{
  "num_attention_heads": 8,
  "num_key_value_heads": 1,
  "intermediate_size": 704,
  "norm": "rmsnorm",
  "norm_place": "pre",
  "rope_fraction": 1.0,
  "tie_word_embeddings": false,
  "init_std_o": 0.00536,
  "optimizer": "adamw",
  "beta2": 0.99,
  "max_grad_norm": 2.0,
  "warmup_steps": 368,
  "train_tokens": 434900000,
  "max_steps": 13273,
  "dataset": "wikipedia_en"
}
Each number is 50 + 10 x the weight over the matrix's rms, rounded and kept within 0 to 99. Layers, rows and columns count from 0.

# down: layer 6 MLP down (transposed), 704x256, rms 0.0613, rows 566-582, columns 192-255
# gate: layer 6 MLP gate, 704x256, rms 0.0678, rows 567-582, columns 192-255
# up: layer 6 MLP up, 704x256, rms 0.0635, rows 567-582, columns 192-255
down566:47 42 34 53 28 51 60 45 58 54 59 64 29 56 44 51 48 40 53 39 53 68 63 45 35 64 41 53 36 54 54 36 62 44 38 79 56 25 65 65 51 48 28 54 48 54 49 58 37 54 48 36 68 68 40 39 53 41 61 67 47 61 52 58
gate567:59 35 55 56 66 35 53 69 52 48 50 54 54 47 46 59 38 47 51 49 59 37 49 67 54 37 55 47 71 49 43 56 62 42 68 53 31 71 61 57 61 51 42 31 45 32 59 55 47 52 51 61 45 55 73 42 49 36 39 66 47 61 41 44
up567:66 48 66 49 40 48 55 24 49 69 59 48 47 69 55 55 40 40 39 43 66 29 43 60 52 39 52 56 41 37 38 61 52 34 48 51 38 64 61 37 48 56 34 37 42 61 61 27 29 45 49 54 52 60 45 47 48 57 52 60 43 70 47 45
down567:48 62 57 41 45 56 53 28 42 65 42 50 49 52 48 42 55 51 32 33 68 52 38 48 60 49 50 44 52 38 57 67 57 42 51 51 58 40 39 28 48 39 31 65 43 39 47 42 49 25 46 38 45 44 39 69 49 61 46 46 50 51 65 56
gate568:48 55 32 34 36 56 54 56 49 23 64 69 40 26 35 48 58 22 82 46 44 71 55 49 60 47 50 56 55 52 44 50 55 59 52 52 51 56 49 59 39 51 60 53 49 48 60 52 62 70 79 44 56 50 33 38 57 35 56 56 54 45 41 41
up568:41 58 31 43 34 50 49 69 46 36 49 61 69 45 46 58 61 42 49 40 45 51 48 34 74 40 56 52 57 44 41 45 63 45 59 41 55 46 47 57 38 45 48 50 38 48 61 54 56 59 68 35 53 46 34 57 40 34 59 43 59 59 51 51
down568:54 44 32 42 46 38 55 67 47 56 40 49 64 16 53 30 49 45 54 43 50 45 52 51 59 48 47 47 46 57 47 99 48 41 50 42 37 43 56 56 41 59 46 49 47 52 47 39 54 46 51 54 54 56 48 44 45 52 44 40 54 55 55 49
gate569:55 54 50 32 42 45 48 40 45 35 41 34 37 54 55 51 45 56 54 55 38 38 72 47 62 55 49 50 66 51 55 53 58 49 63 57 50 40 56 63 51 51 50 52 57 64 51 51 54 54 57 58 47 51 42 43 70 50 47 60 61 58 57 66
up569:44 23 49 50 47 46 53 51 60 44 53 55 52 39 60 54 43 62 59 44 52 84 58 54 36 51 49 49 66 47 34 43 41 46 42 48 60 57 48 68 67 60 44 51 56 38 52 29 50 54 25 62 59 54 64 58 54 44 54 41 51 55 54 41
down569:64 37 53 50 47 60 65 45 58 66 40 48 56 55 78 55 60 40 43 44 56 50 47 35 62 45 41 64 55 51 62 33 50 60 60 55 58 59 64 41 54 58 45 41 51 49 51 37 24 59 71 61 52 47 54 60 54 48 56 43 40 58 46 45
gate570:43 33 46 66 50 35 45 66 66 44 40 44 49 47 63 59 72 45 46 46 55 34 43 39 54 58 51 37 47 61 58 52 51 48 59 31 69 53 53 52 61 39 63 50 57 43 51 47 58 58 48 62 36 53 55 54 41 44 50 38 29 62 49 61
up570:49 58 55 43 63 35 54 60 42 38 80 59 51 44 61 62 51 29 59 58 50 61 56 58 44 39 51 71 37 55 44 42 52 43 57 44 62 70 54 57 59 62 79 31 57 41 57 62 50 46 61 57 55 49 45 49 46 56 47 57 54 61 55 39
down570:62 45 56 48 63 54 36 44 53 52 40 36 53 53 42 41 54 57 51 28 48 37 51 50 66 49 30 46 35 54 47 49 35 50 56 36 51 41 47 59 39 48 46 38 44 46 43 52 43 71 55 52 55 57 55 53 54 35 63 35 25 61 44 72
gate571:55 59 52 25 26 47 37 47 52 25 42 41 32 41 45 38 16 39 52 40 53 52 35 39 54 54 43 55 62 50 52 45 57 52 58 39 42 40 58 50 65 42 52 34 59 47 38 60 47 35 43 39 54 47 50 40 53 35 41 60 42 56 50 56
up571:56 49 65 57 57 60 61 54 40 66 57 62 63 58 43 73 64 54 33 39 47 63 39 57 65 43 42 49 54 74 48 45 53 56 54 35 56 60 58 44 34 53 49 58 46 45 55 42 43 39 64 50 60 54 52 62 48 58 52 49 43 48 50 52
down571:37 61 51 51 55 51 46 50 53 64 44 45 66 61 25 30 20 55 49 43 47 47 42 32 56 68 52 50 59 47 52 38 61 56 57 50 42 54 58 57 47 65 67 57 59 42 54 60 46 54 44 49 54 55 37 50 44 42 52 54 47 37 50 62
gate572:44 59 29 46 35 46 50 52 47 50 32 62 58 65 67 54 27 57 54 52 39 60 51 56 61 33 48 63 52 51 29 35 47 49 63 46 39 65 63 63 30 67 46 56 59 44 46 37 41 48 52 52 56 31 51 34 55 38 31 58 44 48 32 67
up572:38 48 83 47 52 58 44 59 61 39 45 44 50 44 53 46 63 54 51 51 55 31 61 54 61 70 44 35 60 61 50 51 38 44 47 48 51 52 44 37 62 16 54 57 51 44 38 54 45 55 31 46 51 63 55 57 60 48 41 52 40 48 48 35
down572:54 55 46 42 45 53 56 56 48 51 66 50 59 57 51 46 41 43 65 45 61 45 55 58 46 66 32 44 60 74 46 56 45 55 23 52 36 39 49 72 51 69 53 43 52 51 47 42 54 49 42 53 40 57 69 26 50 55 46 48 35 56 44 34
gate573:49 32 57 40 63 48 49 48 51 45 47 49 51 34 38 47 60 60 54 30 44 52 64 64 44 50 43 47 53 57 46 43 38 65 67 47 51 60 56 58 53 53 49 47 53 52 42 69 48 40 53 63 39 41 44 23 52 43 40 48 64 58 42 55
up573:38 52 76 42 48 49 45 53 61 56 65 62 52 47 51 47 53 67 40 51 53 59 50 56 51 39 32 53 48 53 46 51 61 50 44 62 58 32 67 60 52 34 64 65 69 52 62 47 36 43 30 52 39 57 41 53 47 56 42 50 54 76 44 50
down573:60 62 48 54 47 59 58 63 38 49 49 58 56 22 37 61 39 46 59 58 71 65 48 43 34 56 51 59 48 35 55 57 54 62 55 40 52 37 53 38 63 50 47 58 45 53 30 57 66 49 49 50 38 60 52 63 63 57 39 51 34 51 68 42
gate574:69 58 49 53 43 53 62 48 46 49 35 40 44 57 57 39 39 44 65 54 54 56 52 47 39 53 29 29 53 57 69 44 35 61 52 53 43 53 38 46 53 36 68 36 37 36 49 67 66 34 37 30 71 47 43 33 62 30 43 55 53 48 58 51
up574:41 55 43 49 54 43 46 45 50 55 49 52 47 49 59 54 62 50 45 44 54 45 56 49 39 30 71 44 58 44 49 43 57 47 47 42 54 51 50 59 43 64 57 40 55 49 47 63 30 39 55 71 38 57 52 50 51 61 58 60 51 54 51 54
down574:50 48 44 46 49 59 47 53 39 42 56 59 47 52 61 74 47 44 58 57 47 45 45 53 47 46 60 49 50 47 45 00 50 54 57 56 48 48 52 45 53 47 41 33 59 38 53 57 36 49 53 62 42 37 53 44 54 46 54 66 60 43 50 43
gate575:62 56 58 43 47 65 37 39 42 40 53 40 50 24 47 54 49 34 44 57 63 56 45 61 49 52 65 46 42 60 40 55 28 29 77 48 42 73 69 38 54 45 46 29 46 45 65 63 61 61 56 42 43 60 49 66 51 60 42 44 42 39 52 43
up575:44 49 58 32 53 45 50 53 49 39 57 38 38 37 49 51 45 34 65 56 65 54 34 64 39 44 67 52 29 41 42 52 33 48 63 62 35 49 64 41 52 55 28 55 33 59 70 52 61 51 64 44 36 50 71 41 39 56 43 41 50 49 47 49
down575:54 52 49 50 61 47 58 36 52 59 52 45 44 66 52 54 60 44 28 49 33 42 48 46 46 79 62 46 45 46 57 76 53 57 57 53 56 49 42 62 49 56 24 49 66 56 49 45 47 38 38 56 55 45 61 59 48 61 33 52 52 53 57 54
gate576:65 52 58 51 49 41 58 56 45 43 50 47 31 42 38 62 39 51 48 58 67 54 49 42 60 44 45 48 37 56 58 50 34 56 69 38 66 36 64 49 39 46 38 56 59 59 35 28 56 65 62 53 37 53 63 54 60 51 56 42 55 37 61 41
up576:50 40 29 41 57 63 64 48 48 53 51 43 59 55 51 54 51 58 74 52 27 45 50 49 34 53 52 54 56 38 49 55 73 52 41 57 29 58 53 68 61 60 42 48 48 49 55 53 49 45 51 58 48 56 36 59 59 45 53 40 51 49 28 53
down576:56 63 44 37 45 43 49 56 52 43 49 31 54 54 51 46 47 23 40 54 62 58 50 50 62 61 53 49 46 54 49 29 45 36 54 67 39 45 55 46 58 59 60 73 52 47 45 51 49 51 53 64 36 56 61 42 54 53 53 52 49 52 26 61
gate577:48 47 42 63 54 46 48 57 50 35 50 62 55 50 54 48 66 63 62 54 27 56 31 44 38 49 31 61 49 53 49 49 44 45 62 61 64 59 57 40 37 53 45 59 38 50 32 50 35 48 55 57 44 48 51 49 40 46 41 32 43 22 27 38
up577:52 56 52 29 45 67 60 35 61 34 61 37 36 65 43 48 42 46 44 42 53 34 42 40 43 42 66 39 45 52 37 52 48 56 65 46 44 60 26 32 64 47 60 31 52 63 58 50 69 58 30 53 42 60 41 53 74 44 48 62 41 68 45 56
down577:43 42 40 48 41 57 53 48 63 38 34 47 49 42 76 71 62 59 51 64 46 71 47 42 68 53 48 57 79 29 62 45 47 34 54 48 50 53 60 53 56 45 56 64 37 51 51 48 46 51 43 52 69 41 31 49 52 33 58 47 59 50 49 53
gate578:59 49 48 50 51 61 39 54 68 35 54 40 54 53 57 51 50 60 48 48 53 45 58 45 47 30 63 43 54 52 62 46 44 59 50 73 45 51 36 45 62 40 59 57 39 67 42 44 59 59 53 56 75 54 45 31 66 51 58 43 54 34 50 41
up578:45 29 48 60 61 42 61 42 57 53 38 75 46 39 45 56 59 68 56 64 35 55 32 35 28 69 49 33 42 37 48 45 49 58 39 62 32 51 41 55 53 61 65 55 57 41 60 50 56 41 47 41 58 52 55 46 38 39 58 38 41 47 41 39
down578:50 52 43 44 47 60 50 51 53 54 51 49 59 35 69 52 45 54 40 65 38 46 54 54 51 44 47 59 61 50 39 49 74 27 51 47 41 49 57 56 48 45 41 43 42 70 44 37 62 50 65 52 67 50 27 42 40 52 51 44 56 44 37 54
gate579:44 50 44 45 36 53 50 62 42 37 44 55 36 52 49 57 31 30 64 67 34 44 49 40 42 30 38 59 60 64 51 42 44 49 34 36 57 46 50 60 48 44 40 48 47 39 42 49 67 41 59 41 47 53 42 46 54 43 59 39 46 47 34 59
up579:65 60 55 49 42 47 63 64 53 50 45 40 43 45 41 53 63 48 48 55 67 54 56 67 64 57 50 42 55 54 56 50 53 49 54 59 49 44 66 66 62 55 55 45 51 58 51 53 71 52 43 54 43 49 46 56 38 52 56 63 46 50 45 51
down579:53 45 55 62 46 38 59 45 51 46 34 45 35 43 42 53 47 33 60 47 51 49 57 43 60 35 37 31 45 53 48 56 56 48 40 52 44 49 61 50 64 33 55 46 42 50 45 47 60 45 50 56 52 51 47 67 56 45 56 26 47 52 51 47
gate580:57 54 52 56 38 50 46 56 52 50 50 42 30 43 63 45 65 38 46 67 50 59 42 39 43 37 53 35 48 52 56 48 40 55 41 48 69 46 53 45 48 35 57 30 43 50 46 52 50 45 58 53 55 45 33 24 50 48 57 43 46 43 51 53
up580:39 34 50 39 61 41 49 68 59 75 43 45 37 59 47 55 42 38 52 52 65 45 48 47 43 42 44 39 57 39 42 53 49 67 57 64 60 48 43 23 57 54 50 42 37 50 41 40 57 48 39 40 43 50 44 49 56 36 48 43 65 74 44 44
down580:45 53 48 56 51 55 59 70 53 62 56 66 42 63 33 31 37 40 46 40 46 50 51 47 40 36 52 57 50 46 40 87 47 54 51 53 56 43 42 31 52 46 49 39 54 49 58 39 58 66 43 31 31 54 61 66 54 28 55 45 44 53 31 49
gate581:49 17 43 49 47 41 84 50 55 49 43 60 55 55 66 51 39 55 49 55 52 57 40 54 38 38 37 65 52 52 46 41 47 50 59 30 47 27 54 52 59 57 60 48 35 49 29 71 56 40 43 46 57 51 46 39 54 56 24 72 53 43 67 26
up581:74 73 64 19 70 63 35 35 55 47 40 67 61 63 52 61 36 48 50 50 26 52 55 37 53 65 36 41 45 74 50 48 44 55 47 54 52 56 30 42 69 48 57 62 81 50 64 41 48 46 44 47 59 68 64 53 55 55 64 53 38 44 49 47
down581:60 46 41 34 48 48 44 61 52 58 58 59 66 52 53 67 56 36 41 39 32 48 62 31 76 57 60 31 57 47 47 46 46 55 54 51 54 42 47 50 50 38 48 55 32 65 43 39 50 54 46 45 54 56 35 52 52 39 54 65 62 61 54 38
gate582:65 51 65 36 51 22 36 49 57 67 54 40 54 45 63 42 37 42 47 56 43 41 59 32 68 31 55 53 53 54 53 38 55 46 55 55 52 52 47 48 53 45 37 42 45 55 57 52 47 38 47 55 52 37 48 20 53 56 53 54 46 68 54 43
up582:51 36 49 42 45 46 47 54 57 59 46 47 64 53 52 57 57 42 48 53 52 31 63 60 35 53 44 57 57 55 24 52 45 50 53 57 59 50 66 56 54 61 40 45 68 37 36 58 36 38 46 64 65 36 44 44 52 51 51 52 54 50 58 50
down582:49 55 67 44 56 31 58 53 50 56 57 82 41 54 50 63 55 61 51 41 34 48 55 64 54 41 47 43 38 37 30 58 45 36 64 38 45 24 60 52 42 35 44 49 53 56 64 49 42 53 39 73 50 40 51 47 51 59 40 65 54 40 53 40